Weights of a small GPT-style language model, trained from scratch on English Wikipedia.
Size: 11 layers, 2 heads of 128, MLP 1280 quick GELU, vocabulary 1616, 11M parameters.
Architecture: learned and rotary positions, no biases in attention or MLP.
Training: a variant of Adam for these matrices, 375M tokens.
Each number is 50 + 15 x the weight over its row's rms, rounded and kept within 0 to 99. Layers, rows and columns count from 0. The size before them is the row's rms in percent of the matrix's.

# layer 7 attention value, 256x256, rms 0.031, rows 79-127, columns 128-191
097:71 57 23 57 47 45 49 35 43 49 57 16 44 69 64 45 74 78 46 58 61 70 60 40 40 27 32 62 35 44 54 53 58 44 47 30 38 46 78 47 44 49 59 69 57 69 38 58 25 46 80 38 51 49 69 37 76 56 64 43 38 28 67 34
090:39 58 49 39 42 55 50 50 29 66 62 70 52 54 71 48 26 44 29 45 68 26 58 59 65 58 45 33 55 66 69 79 41 70 49 87 37 51 08 57 55 56 88 65 48 72 35 62 63 36 91 67 29 53 41 60 62 31 50 22 49 66 53 52
092:53 71 65 62 59 64 48 45 27 35 28 60 58 69 66 42 44 52 40 29 29 47 87 56 64 40 43 56 66 54 30 78 49 77 81 61 40 51 13 40 75 41 55 86 23 72 41 52 67 47 81 58 35 44 06 61 39 38 68 36 57 27 60 64
103:73 32 55 57 57 39 78 56 50 36 49 23 54 38 67 51 63 56 66 40 67 09 51 54 37 89 60 21 71 37 42 74 43 44 36 68 52 38 63 56 60 79 70 49 77 83 69 43 47 36 51 62 52 61 69 55 55 88 25 48 35 69 52 88
097:59 39 46 49 55 47 64 38 61 47 53 57 45 17 39 58 41 24 69 64 43 46 37 31 66 33 25 56 57 38 62 50 50 33 68 18 29 72 52 81 58 73 41 33 81 29 49 48 52 47 59 69 56 65 53 51 60 52 59 76 55 55 31 53
090:45 68 55 74 37 63 48 53 39 52 62 19 22 22 51 77 26 42 44 56 58 52 34 55 64 68 49 49 48 60 48 69 51 46 34 43 43 66 48 52 63 51 74 58 41 45 68 43 81 44 44 53 46 72 52 41 54 52 74 54 42 63 69 38
094:59 22 33 62 41 35 30 90 41 58 42 81 76 54 45 43 47 52 39 27 42 70 60 25 46 42 37 49 56 43 72 83 44 29 61 62 62 72 31 69 54 64 30 69 48 64 36 50 50 29 57 23 17 39 40 64 33 72 44 51 66 25 64 56
100:61 58 36 32 37 70 40 47 38 54 43 45 54 46 41 55 30 36 33 29 50 88 58 48 73 45 65 55 47 37 29 31 47 41 39 63 41 70 64 43 50 69 75 48 56 35 30 59 42 63 35 84 48 45 42 37 74 60 75 36 54 36 33 40
095:73 73 47 49 60 36 40 29 43 43 60 69 45 73 55 40 62 68 69 41 50 77 60 54 33 33 64 60 45 65 44 29 68 43 79 65 66 38 60 59 36 24 47 27 36 55 53 57 35 51 64 55 41 36 39 69 58 56 61 53 37 32 15 24
100:28 49 51 61 42 35 35 57 28 43 55 89 66 56 20 47 48 41 65 59 34 90 84 42 58 35 38 58 43 31 42 65 46 46 62 50 66 66 58 54 62 41 26 31 32 21 32 51 13 68 79 58 27 71 36 70 54 31 51 45 39 41 73 47
092:53 61 40 53 45 41 51 54 66 57 38 20 43 56 69 47 30 39 54 54 36 34 48 64 48 60 71 33 50 81 49 61 56 57 65 58 31 64 73 36 47 49 80 53 52 73 46 40 34 44 60 42 28 61 60 49 49 68 66 51 46 54 36 45
101:33 46 50 54 63 21 34 49 55 49 72 61 44 41 75 45 37 30 67 67 50 28 29 60 55 67 37 39 64 45 62 53 31 62 53 58 38 65 69 45 37 59 67 34 65 71 54 58 56 55 69 66 66 67 56 48 51 58 80 35 57 65 45 40
107:53 93 48 35 32 61 30 36 47 89 74 55 31 48 62 55 24 42 28 46 39 47 60 51 47 36 72 44 24 72 37 47 78 54 63 70 50 53 68 41 60 61 56 44 54 66 33 42 17 45 59 43 44 29 57 50 42 41 70 47 63 58 40 58
093:51 27 43 04 30 75 63 30 37 58 43 59 57 65 61 62 60 63 58 36 50 61 51 49 42 31 62 46 47 38 46 35 91 63 48 17 80 61 74 48 51 48 62 43 34 40 51 79 51 59 46 78 55 48 41 37 51 56 31 65 66 52 18 53
098:44 26 48 61 57 24 58 51 20 58 43 43 60 51 27 37 47 36 49 45 39 43 46 47 43 29 38 54 54 50 36 54 31 23 74 33 47 21 39 64 31 27 62 29 44 51 40 71 11 49 56 56 29 33 66 73 38 64 64 58 43 53 71 81
091:60 64 83 59 46 65 49 42 81 58 52 21 45 36 67 53 47 35 62 24 37 62 65 59 36 32 49 31 37 80 44 41 55 53 34 35 52 39 44 34 60 40 42 31 68 55 49 38 51 60 67 34 42 39 54 64 48 65 45 46 59 76 37 36
090:48 67 77 67 31 56 55 49 39 65 46 18 54 47 69 45 64 60 57 53 44 67 61 32 76 52 70 37 58 70 24 48 57 42 50 57 38 64 70 56 45 66 47 34 51 51 65 36 40 58 59 52 57 68 69 57 68 55 53 35 61 31 55 34
098:46 63 58 36 57 29 32 73 35 46 41 33 60 37 50 53 45 48 54 61 60 25 67 47 43 55 64 46 69 47 74 45 70 30 53 29 62 57 54 56 34 24 48 46 50 47 22 35 69 38 35 35 38 42 51 73 66 37 64 66 43 30 70 47
096:44 36 66 49 66 68 62 67 71 48 64 70 68 45 39 57 62 72 66 37 38 25 27 81 53 57 36 40 63 46 49 65 14 57 64 64 28 46 53 39 48 77 39 52 41 37 76 78 50 57 45 38 61 20 18 54 26 58 57 67 44 46 31 60
095:12 85 67 59 37 40 26 51 13 68 79 42 33 55 22 58 60 67 75 46 44 62 64 23 32 44 50 74 33 64 55 55 42 61 51 51 46 54 53 33 42 41 40 49 34 73 67 78 45 47 36 45 39 34 53 56 28 52 66 52 60 23 52 54
097:22 52 39 44 42 82 47 45 28 26 43 54 42 22 26 44 23 66 56 29 45 39 89 62 51 47 38 70 65 62 64 52 41 59 60 64 44 89 33 37 41 41 28 61 77 39 69 48 35 39 41 47 44 58 41 34 60 56 57 39 58 52 23 63
102:30 44 56 28 61 36 12 59 39 63 32 63 72 35 40 38 75 23 42 57 56 38 57 21 49 68 50 58 76 50 76 37 45 59 70 59 54 33 49 52 58 53 19 37 45 47 43 50 75 35 40 49 50 46 52 53 67 71 60 57 63 54 64 74
103:40 87 60 63 52 33 27 55 41 52 60 73 64 40 73 39 47 68 59 40 35 62 71 50 48 62 61 69 36 70 42 55 86 40 52 47 60 38 40 58 61 34 55 63 27 59 22 50 52 55 38 56 22 57 42 40 67 48 63 21 45 27 54 63
099:40 66 44 25 34 30 57 23 43 71 74 21 58 62 31 59 56 50 50 60 59 60 17 43 60 52 48 35 65 57 35 26 39 63 40 37 70 48 70 62 37 76 68 40 71 81 21 62 63 56 63 65 70 58 78 43 43 34 24 46 50 42 58 43
093:42 65 35 51 62 46 24 44 43 52 53 60 74 71 39 40 44 59 50 53 38 68 55 31 38 03 85 45 65 81 54 55 55 66 73 42 39 58 46 21 52 55 58 40 33 90 66 51 28 50 71 34 36 65 64 54 55 55 63 56 37 49 42 32
096:81 45 55 51 64 49 63 59 39 65 50 46 51 29 50 54 74 33 46 43 42 81 50 51 53 41 67 57 27 51 39 54 70 35 61 42 35 55 53 50 55 12 56 22 39 59 17 32 60 53 47 51 42 43 39 74 28 34 48 55 35 31 41 62
093:56 57 66 75 46 42 44 41 77 52 59 34 31 73 22 22 61 57 28 56 59 61 33 51 75 73 22 50 48 49 54 44 55 52 25 66 45 29 67 41 48 25 55 49 54 39 49 42 53 50 52 67 51 87 55 26 79 23 55 59 51 45 61 82
094:27 32 51 26 69 56 37 46 27 29 67 62 63 62 60 42 41 61 35 55 66 63 60 44 62 38 43 62 53 25 63 62 34 55 56 55 51 59 46 35 67 10 31 58 32 51 60 61 21 47 69 45 40 45 57 53 43 57 56 34 55 19 65 40
104:70 58 60 46 56 57 65 37 30 52 68 48 36 51 38 35 18 53 57 43 63 63 71 69 66 56 45 41 19 50 49 41 57 40 33 72 34 55 44 44 42 23 34 48 61 45 48 31 27 52 37 30 49 32 37 41 40 44 69 49 65 21 35 26
102:62 47 40 44 73 51 64 61 84 61 50 51 50 61 52 41 61 62 76 45 38 36 57 43 72 89 18 43 80 58 49 44 57 54 66 49 62 59 53 38 52 66 42 49 55 78 64 33 44 34 70 34 72 34 40 26 60 51 66 61 42 46 59 27
097:38 35 47 64 48 54 57 54 78 39 25 46 26 48 54 55 51 59 45 48 38 37 61 39 51 60 42 80 75 46 63 51 23 37 44 34 32 53 25 37 50 66 44 39 77 50 49 53 65 43 67 53 68 51 47 54 57 35 73 46 57 41 46 39
103:07 44 54 53 50 59 15 79 33 48 78 71 64 38 61 51 32 39 64 46 45 40 82 43 68 65 64 54 55 40 39 78 37 56 76 48 52 72 50 49 45 53 35 40 61 77 51 71 56 56 71 47 41 61 53 40 48 52 57 55 53 33 38 20
092:59 58 57 49 58 60 51 41 57 59 72 29 56 47 53 43 62 51 49 43 55 38 54 53 48 51 38 37 53 82 49 11 84 27 52 49 58 32 38 80 46 58 51 56 83 78 44 28 39 47 44 74 33 50 51 54 19 41 45 52 48 51 28 41
092:37 37 63 42 65 55 91 62 69 40 36 45 31 68 61 72 42 43 43 62 62 35 50 27 61 61 49 62 80 30 52 50 30 35 66 23 27 48 30 73 71 16 45 71 35 58 44 48 68 64 43 28 80 70 56 43 53 52 41 56 53 32 59 68
094:57 38 14 62 61 60 64 35 52 48 43 59 32 35 36 52 56 48 33 45 62 48 74 48 49 11 48 58 49 64 51 54 42 36 29 63 56 49 39 60 62 29 34 64 34 66 42 43 40 53 49 66 71 51 60 37 57 54 60 65 54 53 70 45
101:33 35 79 36 37 61 42 70 49 66 37 52 47 64 49 32 48 56 49 54 62 53 27 32 40 48 60 14 62 45 50 73 62 42 62 49 50 34 62 57 34 64 95 59 40 51 50 45 46 37 46 70 29 45 57 63 46 36 19 42 56 63 51 49
090:69 27 35 49 47 44 47 39 37 56 25 76 61 56 21 63 75 55 40 50 46 55 27 54 36 47 34 55 81 44 55 33 64 47 28 79 68 62 29 68 53 68 36 74 34 40 13 48 25 47 52 60 52 33 45 57 51 52 72 72 38 54 71 76
102:30 46 54 51 36 70 30 50 32 41 54 70 40 33 51 46 51 32 45 57 65 29 42 57 49 51 66 32 60 41 49 58 79 40 69 41 20 22 31 49 62 81 37 29 74 58 54 64 30 50 42 43 36 69 53 61 50 58 19 58 53 65 60 34
091:51 65 54 26 36 32 38 39 47 28 58 76 43 46 66 31 29 37 30 49 26 67 51 58 41 70 70 53 31 76 56 44 43 26 52 48 73 35 50 39 41 69 55 61 63 60 09 51 30 43 35 48 29 25 79 74 45 32 74 44 48 69 60 50
103:36 52 38 51 49 62 51 56 41 55 12 61 29 43 71 52 51 64 35 33 44 19 39 45 48 48 58 64 78 52 50 59 55 65 52 34 40 54 54 47 58 67 59 36 47 40 20 74 99 46 69 51 47 59 26 48 63 61 53 68 53 60 59 51
096:51 47 49 31 63 45 49 66 59 54 22 69 41 60 51 48 52 77 70 53 54 37 54 33 53 43 39 46 70 33 45 65 51 50 42 55 46 62 49 19 59 58 48 35 67 50 55 66 52 33 44 76 61 52 37 55 70 40 54 48 79 60 47 44
091:31 42 57 39 45 41 41 51 38 45 76 48 58 35 47 40 33 39 49 35 45 24 48 35 61 79 64 68 55 51 45 66 45 45 46 92 70 48 43 56 38 64 48 42 54 32 66 56 53 52 46 53 39 64 67 61 44 20 59 33 41 57 83 50
094:24 80 50 63 48 53 47 48 60 45 67 68 62 44 34 70 39 48 64 67 25 33 69 69 36 28 52 91 55 41 58 71 33 51 67 56 70 73 59 50 67 52 39 65 49 62 44 31 35 67 74 54 46 77 44 74 47 56 31 48 49 62 49 35
094:44 42 39 42 47 71 70 53 53 64 49 66 41 51 36 54 39 71 36 63 43 29 50 61 61 08 39 69 35 61 29 48 73 52 68 49 50 63 60 45 63 38 32 70 31 25 71 35 41 39 57 57 60 56 69 65 52 37 71 64 76 30 34 53
101:37 36 39 60 71 27 45 41 55 62 32 16 62 64 72 59 57 48 53 49 42 36 46 40 72 45 37 54 70 40 56 71 42 70 44 32 60 70 44 67 52 41 77 55 63 81 33 45 97 48 57 68 45 65 53 62 48 57 34 61 42 44 91 54
085:51 39 78 60 49 58 30 43 62 67 36 10 60 47 59 62 63 42 65 60 56 42 49 40 42 66 82 28 67 55 68 60 23 40 71 26 42 41 45 57 34 77 48 56 63 79 68 32 67 56 38 44 28 37 62 66 76 41 47 52 38 60 55 34
091:60 88 58 69 56 35 66 47 45 66 34 26 67 56 49 39 70 61 52 51 52 53 57 75 58 49 69 35 57 43 27 49 21 46 54 45 36 55 65 43 48 60 71 44 75 44 64 46 63 60 53 53 35 47 30 42 36 44 57 77 35 62 62 43
094:55 58 45 62 63 37 64 47 40 62 77 37 77 33 36 46 62 47 51 50 57 60 42 37 65 66 36 49 38 33 38 40 34 67 77 29 44 57 59 79 36 44 42 59 46 32 46 51 51 43 63 54 73 36 37 77 28 54 43 61 33 77 29 19
093:55 61 73 42 49 57 41 52 61 54 49 37 57 54 77 76 34 60 43 36 66 22 29 43 21 44 40 50 78 51 43 75 74 44 57 45 77 54 21 60 73 39 40 39 55 57 22 25 53 32 58 41 43 58 28 33 48 51 49 42 56 64 36 37
# layer 7 attention output (transposed), 256x256, rms 0.0311, rows 79-127, columns 128-191
093:35 54 57 33 57 32 57 68 56 33 64 46 54 53 61 64 46 46 43 58 75 46 52 61 33 24 57 73 48 14 24 62 51 46 70 49 39 21 57 63 64 38 49 54 42 71 56 39 56 36 69 39 55 64 64 64 74 53 42 60 55 44 65 67
090:56 51 33 45 39 61 14 49 32 73 61 91 59 66 41 28 47 59 60 76 68 19 53 54 57 36 53 22 64 42 52 36 44 67 57 42 50 53 68 52 45 63 54 66 67 58 54 37 43 66 41 32 45 60 41 60 50 79 27 52 43 23 59 47
090:59 45 35 93 25 52 16 68 61 54 73 64 55 49 59 48 73 46 30 31 57 38 37 67 76 33 56 39 68 74 59 62 57 85 38 61 53 71 66 63 39 56 59 77 47 44 50 46 31 46 60 42 57 56 54 67 30 40 23 33 31 45 56 61
101:61 35 41 42 49 45 40 60 31 61 16 27 36 31 29 22 34 77 38 51 63 40 62 55 51 62 63 74 29 44 36 70 50 67 69 53 36 66 36 46 59 50 51 59 45 73 53 29 66 37 42 69 63 71 45 45 65 26 67 49 54 57 42 56
096:35 55 41 56 72 55 75 47 29 36 36 52 15 46 51 43 26 41 58 42 73 61 49 35 15 84 30 70 27 25 37 57 40 76 21 68 39 48 14 35 58 41 41 33 46 31 55 37 59 44 55 47 46 55 63 51 56 51 45 60 44 45 37 30
088:70 57 47 45 65 54 48 80 40 78 42 45 41 63 58 45 47 37 55 40 75 44 78 55 56 77 51 50 34 59 36 80 44 49 43 45 43 62 40 39 57 51 58 56 48 40 62 44 34 38 44 28 33 59 65 52 60 51 65 57 47 48 61 46
091:33 67 50 78 60 57 52 62 80 49 48 31 83 79 52 37 78 30 28 55 07 46 46 47 63 44 64 58 72 37 36 75 28 49 49 70 82 54 51 37 38 55 32 61 45 39 47 69 60 52 78 36 40 38 43 62 49 59 60 40 35 75 58 45
100:55 47 42 40 37 45 51 44 30 71 26 44 57 68 36 27 48 52 40 58 56 30 43 66 57 35 53 53 39 51 36 24 55 31 54 46 53 29 30 76 59 64 59 62 46 60 67 70 38 32 20 62 35 37 60 49 38 79 58 56 54 47 66 38
095:47 45 59 42 51 66 46 45 63 30 52 62 83 37 29 67 62 70 54 54 72 61 39 43 43 42 36 54 93 57 61 45 55 37 50 41 55 30 87 73 43 64 32 35 34 56 40 46 55 63 48 38 63 26 46 49 53 46 19 52 51 47 48 91
099:29 41 53 82 49 61 32 45 41 31 29 78 91 57 62 32 77 57 55 38 73 62 21 28 51 27 41 26 73 66 88 35 21 63 37 73 68 31 57 55 59 53 51 23 44 51 42 59 55 40 62 59 36 73 61 72 37 37 51 43 55 30 40 42
091:81 70 34 35 55 50 45 58 52 81 75 74 12 42 48 49 33 63 53 48 58 41 46 60 61 78 38 42 08 53 37 80 30 73 57 25 47 73 46 47 48 54 14 72 51 67 46 40 56 77 56 45 26 45 55 44 77 55 56 47 55 63 62 50
096:65 43 50 48 67 51 39 31 15 57 61 57 25 37 54 37 35 75 73 74 52 65 58 47 43 71 29 56 25 33 28 74 55 47 27 56 60 50 55 35 42 57 44 45 26 56 65 63 32 49 43 39 30 48 65 63 63 72 71 53 55 32 73 47
106:60 73 40 46 34 36 35 41 67 69 69 63 53 62 29 79 54 15 29 62 69 40 48 67 65 20 54 28 40 41 36 80 63 55 58 23 62 65 20 69 56 65 58 59 58 47 52 46 47 76 60 29 32 47 62 49 67 66 32 64 38 46 81 75
094:36 34 64 37 42 51 27 42 77 73 17 49 55 52 72 51 41 76 73 46 36 37 51 51 39 48 27 28 47 79 26 53 71 38 58 56 06 45 63 55 53 52 33 41 54 47 44 43 46 43 62 67 50 84 49 49 54 31 41 57 68 52 61 31
100:38 43 65 54 57 57 66 48 57 54 73 33 55 58 54 47 52 39 44 47 68 51 39 35 72 53 64 59 39 35 47 57 48 62 51 51 59 36 50 52 61 29 50 30 51 16 33 70 51 29 64 49 49 27 46 69 47 53 65 64 36 64 62 59
088:66 67 45 60 42 42 41 35 66 85 64 71 53 76 61 65 51 18 54 31 65 38 64 69 67 60 27 30 26 68 47 46 48 39 35 37 62 52 21 42 41 55 30 32 68 44 53 41 48 77 12 52 40 47 67 61 65 49 53 78 45 55 79 62
091:99 57 22 31 46 63 50 42 37 78 53 66 54 59 25 23 46 46 60 59 48 45 39 59 63 74 40 42 50 56 66 38 68 59 53 42 36 27 69 47 58 42 46 57 50 44 44 38 59 64 40 77 20 30 51 61 54 48 68 56 32 59 38 69
094:41 57 49 26 52 49 44 70 44 24 56 65 46 63 48 30 74 40 35 50 58 44 46 69 58 24 54 42 66 36 47 53 52 49 63 53 40 51 66 35 55 49 34 21 42 37 48 72 54 43 48 55 41 55 72 71 65 46 33 72 25 64 62 56
095:63 53 59 53 62 63 62 44 58 51 41 79 46 39 68 35 48 45 63 63 38 38 74 46 65 60 56 31 51 54 46 52 50 56 38 56 56 57 64 45 64 65 68 72 54 56 68 32 43 38 56 41 54 50 79 66 46 66 61 51 62 53 36 54
094:49 54 50 56 48 69 29 73 49 48 82 55 87 36 71 50 43 55 44 48 52 56 76 73 65 23 33 46 47 54 53 37 22 57 52 74 58 54 85 23 59 47 53 24 59 67 71 46 39 35 63 61 31 57 68 50 43 69 46 66 57 60 50 54
089:43 63 50 41 21 78 51 53 29 74 55 65 62 46 58 50 11 76 55 57 76 32 63 57 80 56 61 40 47 64 45 43 44 40 44 28 44 75 43 47 40 43 62 62 45 41 65 18 45 67 47 62 55 35 65 53 37 59 72 53 64 51 53 50
107:32 43 52 60 59 62 32 61 31 36 63 69 38 44 70 13 66 43 40 38 44 29 49 55 74 46 60 51 37 57 52 60 50 57 42 75 32 38 56 50 48 84 36 31 60 52 49 48 67 50 58 70 16 64 56 46 89 74 46 64 43 44 61 34
102:74 60 29 66 31 37 47 64 60 50 56 69 86 39 25 43 85 49 38 06 55 65 40 64 68 51 57 41 77 76 38 46 55 63 41 45 75 47 79 72 56 54 25 59 45 52 55 44 54 51 55 49 49 35 73 53 59 51 25 54 39 49 32 84
103:52 37 60 44 43 44 52 52 35 59 41 47 70 78 32 49 31 41 71 67 69 47 54 53 23 59 30 53 38 31 44 46 50 25 70 58 50 36 25 49 77 43 59 49 70 65 44 36 59 69 50 74 37 67 48 50 55 59 37 54 53 51 58 27
092:38 34 52 69 67 46 37 68 66 51 73 57 81 51 63 49 61 57 54 67 38 53 32 68 41 00 57 57 53 49 57 49 44 43 56 41 57 46 58 53 65 54 65 55 47 77 75 35 46 30 84 47 33 44 46 32 72 59 46 42 37 63 47 51
095:56 58 67 70 61 32 60 42 69 28 49 49 84 49 46 54 74 48 34 18 59 53 58 39 39 55 47 71 74 53 46 40 45 51 30 46 60 31 44 60 59 52 21 50 50 57 40 41 57 48 37 53 71 25 57 57 52 50 33 67 20 55 42 62
094:55 65 58 58 62 65 41 41 37 13 62 38 40 51 22 52 54 52 62 40 56 76 39 37 46 52 56 59 40 43 50 57 42 53 51 40 44 37 18 69 67 39 76 35 58 55 40 45 60 63 30 49 41 53 54 33 59 38 60 41 46 22 20 48
095:44 33 57 52 56 74 44 49 28 47 65 33 68 44 90 38 48 70 56 79 37 36 50 38 38 18 61 46 83 20 73 34 57 49 71 64 39 45 57 30 56 47 79 42 62 42 66 55 35 26 74 39 62 48 56 52 27 47 48 43 58 55 51 41
099:52 65 66 37 47 58 58 52 58 50 66 50 69 53 43 52 61 38 45 76 48 43 55 52 43 37 60 50 43 48 46 33 44 48 42 42 24 34 42 73 66 54 74 53 31 35 45 53 58 48 35 61 67 17 71 24 38 40 47 70 44 54 07 58
106:49 23 58 46 44 43 58 25 55 28 50 33 52 46 46 39 38 40 73 73 70 45 59 45 57 73 53 64 19 67 46 46 50 51 66 73 18 39 55 45 67 49 64 55 71 54 51 67 58 46 43 57 56 67 54 44 60 60 37 48 65 68 66 18
099:60 53 54 50 53 45 43 50 41 47 61 31 51 57 42 35 28 62 81 56 72 74 79 60 46 84 51 41 32 63 64 10 35 72 52 66 48 53 50 32 12 41 39 66 45 52 48 48 25 53 42 77 57 50 48 41 36 51 60 31 39 52 70 29
104:66 57 25 48 44 56 32 42 20 44 52 63 79 59 41 42 39 61 55 67 46 50 46 54 37 40 34 57 69 32 65 22 53 75 43 54 55 57 78 51 49 66 51 41 41 61 75 48 57 66 45 55 48 52 73 60 49 72 63 30 51 35 68 56
092:48 58 45 38 43 38 60 16 35 31 48 32 76 36 23 82 55 45 35 48 51 58 39 59 42 49 50 71 15 40 05 48 66 15 58 48 52 64 35 74 42 41 42 44 45 50 54 77 57 70 28 47 57 37 47 37 55 45 38 53 48 61 63 58
088:61 20 43 28 35 28 50 49 59 53 40 46 31 61 54 53 22 42 53 42 58 59 60 35 47 99 61 36 36 73 63 46 60 62 58 62 51 40 35 38 30 40 41 70 80 49 29 41 50 40 56 56 73 57 50 48 56 49 42 46 49 61 12 31
094:69 59 57 75 66 48 58 64 75 19 50 44 69 68 49 76 55 41 46 34 25 91 42 41 61 23 43 84 25 51 32 47 41 43 40 54 61 51 42 51 41 29 80 24 46 70 47 55 75 41 39 27 53 50 62 45 53 49 36 70 35 55 46 43
095:60 46 41 37 31 61 44 67 43 45 41 41 31 65 31 35 55 48 57 34 48 58 44 76 37 39 34 47 30 61 46 56 67 33 61 31 56 49 47 39 51 64 33 30 56 36 50 41 56 27 28 53 28 57 27 41 76 63 79 56 75 53 60 58
091:33 39 44 48 51 49 71 67 76 23 33 61 48 36 59 53 64 37 60 46 40 50 36 34 59 42 63 69 77 77 61 69 60 50 62 39 48 53 57 43 74 35 58 41 46 29 52 36 57 38 84 76 69 43 27 30 46 51 45 56 59 44 30 45
102:50 40 63 49 61 58 57 60 05 75 52 65 54 82 40 26 35 49 68 59 51 41 51 66 34 55 42 38 43 42 64 42 48 20 46 39 22 34 37 44 44 63 46 50 60 36 43 42 46 71 11 40 23 55 46 47 46 50 74 68 55 73 44 45
095:71 66 37 32 19 43 48 58 67 72 64 64 34 53 53 32 66 21 53 60 60 47 26 45 66 41 48 28 60 49 52 36 26 51 71 30 78 42 42 64 78 59 53 45 51 32 51 43 41 44 38 22 26 23 78 86 47 32 44 57 51 44 64 50
112:28 59 44 78 62 27 40 62 32 56 37 53 43 45 42 41 52 48 62 61 36 49 67 77 55 50 66 41 45 65 37 67 66 55 48 57 48 67 57 48 27 43 25 54 48 71 63 67 40 69 69 29 45 63 38 52 47 44 56 43 49 41 64 57
096:38 51 55 41 34 64 32 60 44 52 34 53 49 60 60 41 40 48 80 89 52 49 42 69 57 49 46 44 59 65 90 34 68 43 68 72 04 31 72 29 34 65 49 40 57 34 36 35 54 51 43 67 41 62 62 63 42 59 49 46 83 37 46 45
092:62 52 13 36 23 61 48 58 38 58 45 47 18 30 17 35 30 68 11 64 40 51 29 36 39 43 58 31 32 37 65 66 73 36 59 44 53 54 67 57 47 51 56 82 66 31 53 72 53 47 31 36 40 52 34 52 44 63 64 48 49 24 74 41
095:43 71 48 75 52 45 38 48 45 79 42 48 64 60 59 17 35 67 65 51 77 64 40 48 33 52 63 18 45 77 48 40 57 59 67 58 50 73 66 31 40 44 67 56 47 59 58 54 46 56 63 55 47 81 40 71 25 75 39 25 36 56 59 44
095:48 58 74 52 33 51 46 61 78 26 65 57 62 48 62 78 45 51 51 48 50 72 56 39 28 16 72 60 33 41 52 52 54 63 55 34 37 32 23 48 66 40 69 42 49 43 53 47 64 59 51 14 68 57 70 61 59 43 29 81 51 60 37 47
102:44 57 22 95 78 37 52 62 55 36 40 17 52 64 46 78 47 47 25 25 31 44 56 55 56 64 43 65 35 36 30 62 61 47 40 66 61 50 66 73 40 46 45 53 48 89 45 69 55 57 74 67 63 57 48 60 74 39 41 55 23 46 56 37
082:51 38 24 39 63 47 48 60 34 47 59 50 20 68 51 52 35 45 50 59 41 49 34 30 22 69 16 47 48 38 44 60 49 47 35 42 55 51 63 56 47 45 37 59 42 47 55 67 52 48 57 51 13 77 45 73 87 44 60 41 41 28 71 51
091:66 55 55 56 45 34 56 47 40 73 55 63 61 75 45 40 69 34 54 56 83 41 43 53 54 60 48 77 56 41 27 42 56 61 31 56 44 59 76 58 65 47 61 48 63 65 46 40 48 43 38 67 55 58 47 41 54 78 71 62 29 62 66 67
099:55 51 66 33 39 43 50 64 74 55 35 67 43 61 42 51 59 72 67 62 42 49 07 42 29 65 46 45 78 51 62 54 34 27 61 62 48 31 73 45 55 49 76 34 47 47 58 53 54 66 59 48 70 57 49 75 50 63 44 53 23 32 49 41
097:46 44 56 48 23 53 37 25 52 55 77 60 45 53 51 45 43 46 29 37 57 55 59 73 37 59 62 36 47 89 59 68 44 52 58 35 33 60 11 38 43 52 30 60 82 46 52 40 39 82 61 45 43 64 38 40 73 41 44 77 74 67 81 71
# layer 7 attention query, 256x256, rms 0.041, rows 128-133, columns 128-191
116:87 61 61 48 73 62 86 57 42 27 56 52 45 82 51 69 47 27 27 55 76 21 60 28 50 49 64 45 35 41 42 47 39 61 66 55 76 61 46 44 55 45 62 65 42 85 43 26 55 44 61 63 36 47 43 78 75 36 58 56 93 33 45 46
109:65 39 62 25 67 47 56 50 24 49 79 56 37 28 43 82 48 46 29 54 81 46 69 51 43 38 43 52 53 47 65 27 38 30 44 52 64 62 75 74 31 40 54 65 40 52 40 44 34 51 48 39 73 07 32 54 72 52 59 56 62 55 70 56
075:55 60 43 61 57 63 65 41 31 55 94 60 71 51 63 52 48 55 47 49 59 27 69 53 68 51 57 42 36 55 60 34 37 47 42 76 47 57 38 41 21 89 50 30 71 54 56 58 50 54 48 67 44 36 64 56 22 26 36 36 19 45 43 47
116:69 57 63 29 68 49 51 43 51 68 83 60 37 41 32 82 37 39 26 43 83 50 46 49 68 38 51 68 31 39 48 41 22 44 59 38 74 59 60 47 53 30 54 65 43 84 33 35 42 57 43 43 77 29 47 58 75 39 57 62 60 65 80 51
087:50 35 44 30 52 67 52 28 23 56 73 67 37 42 35 60 38 45 37 52 80 56 46 34 57 46 48 70 58 40 66 47 51 31 50 28 72 47 71 48 40 33 75 65 33 46 42 35 42 47 30 31 73 39 53 60 90 52 60 58 71 45 54 67
096:22 38 73 60 31 21 28 44 39 44 05 46 55 52 51 16 60 79 69 52 37 66 67 51 46 54 66 58 61 54 35 62 55 41 35 57 25 57 34 66 53 53 41 66 39 24 50 52 57 28 40 35 38 60 47 19 35 70 31 62 59 44 38 54
# layer 7 attention key, 256x256, rms 0.0417, rows 128-132, columns 128-191
098:42 34 47 56 36 28 55 48 68 31 35 34 40 58 64 34 44 59 45 35 57 56 65 43 73 58 66 59 53 68 47 43 71 36 33 46 38 60 24 37 45 50 25 53 45 37 46 62 60 44 25 54 50 46 48 20 39 56 56 46 86 48 61 55
125:62 47 63 42 37 60 70 46 66 61 52 48 43 84 57 71 46 60 33 16 55 28 65 42 61 30 67 75 27 57 44 53 46 45 73 37 68 51 42 35 57 33 59 60 52 68 51 40 65 20 52 66 67 45 57 44 65 34 49 31 67 42 67 37
092:19 33 23 59 39 22 36 61 49 46 30 47 60 47 65 00 50 52 56 56 32 70 25 53 46 72 37 36 77 48 53 54 73 46 60 52 29 39 53 45 42 57 45 61 58 32 60 67 55 38 54 52 22 73 76 46 25 63 35 67 54 23 51 56
097:52 51 54 52 46 64 60 40 68 57 59 36 41 46 43 57 31 59 50 45 63 33 69 30 35 39 57 66 26 77 40 51 36 36 19 40 54 74 49 48 29 41 57 58 61 33 27 52 56 23 60 38 50 38 71 69 43 36 50 49 49 66 50 85
087:54 45 47 28 38 68 52 46 59 47 57 54 27 58 48 71 47 48 56 41 60 56 46 32 71 50 54 76 45 60 41 38 43 37 47 33 64 45 48 35 20 40 51 44 65 57 52 33 48 30 70 56 69 42 69 57 69 26 64 35 42 56 64 65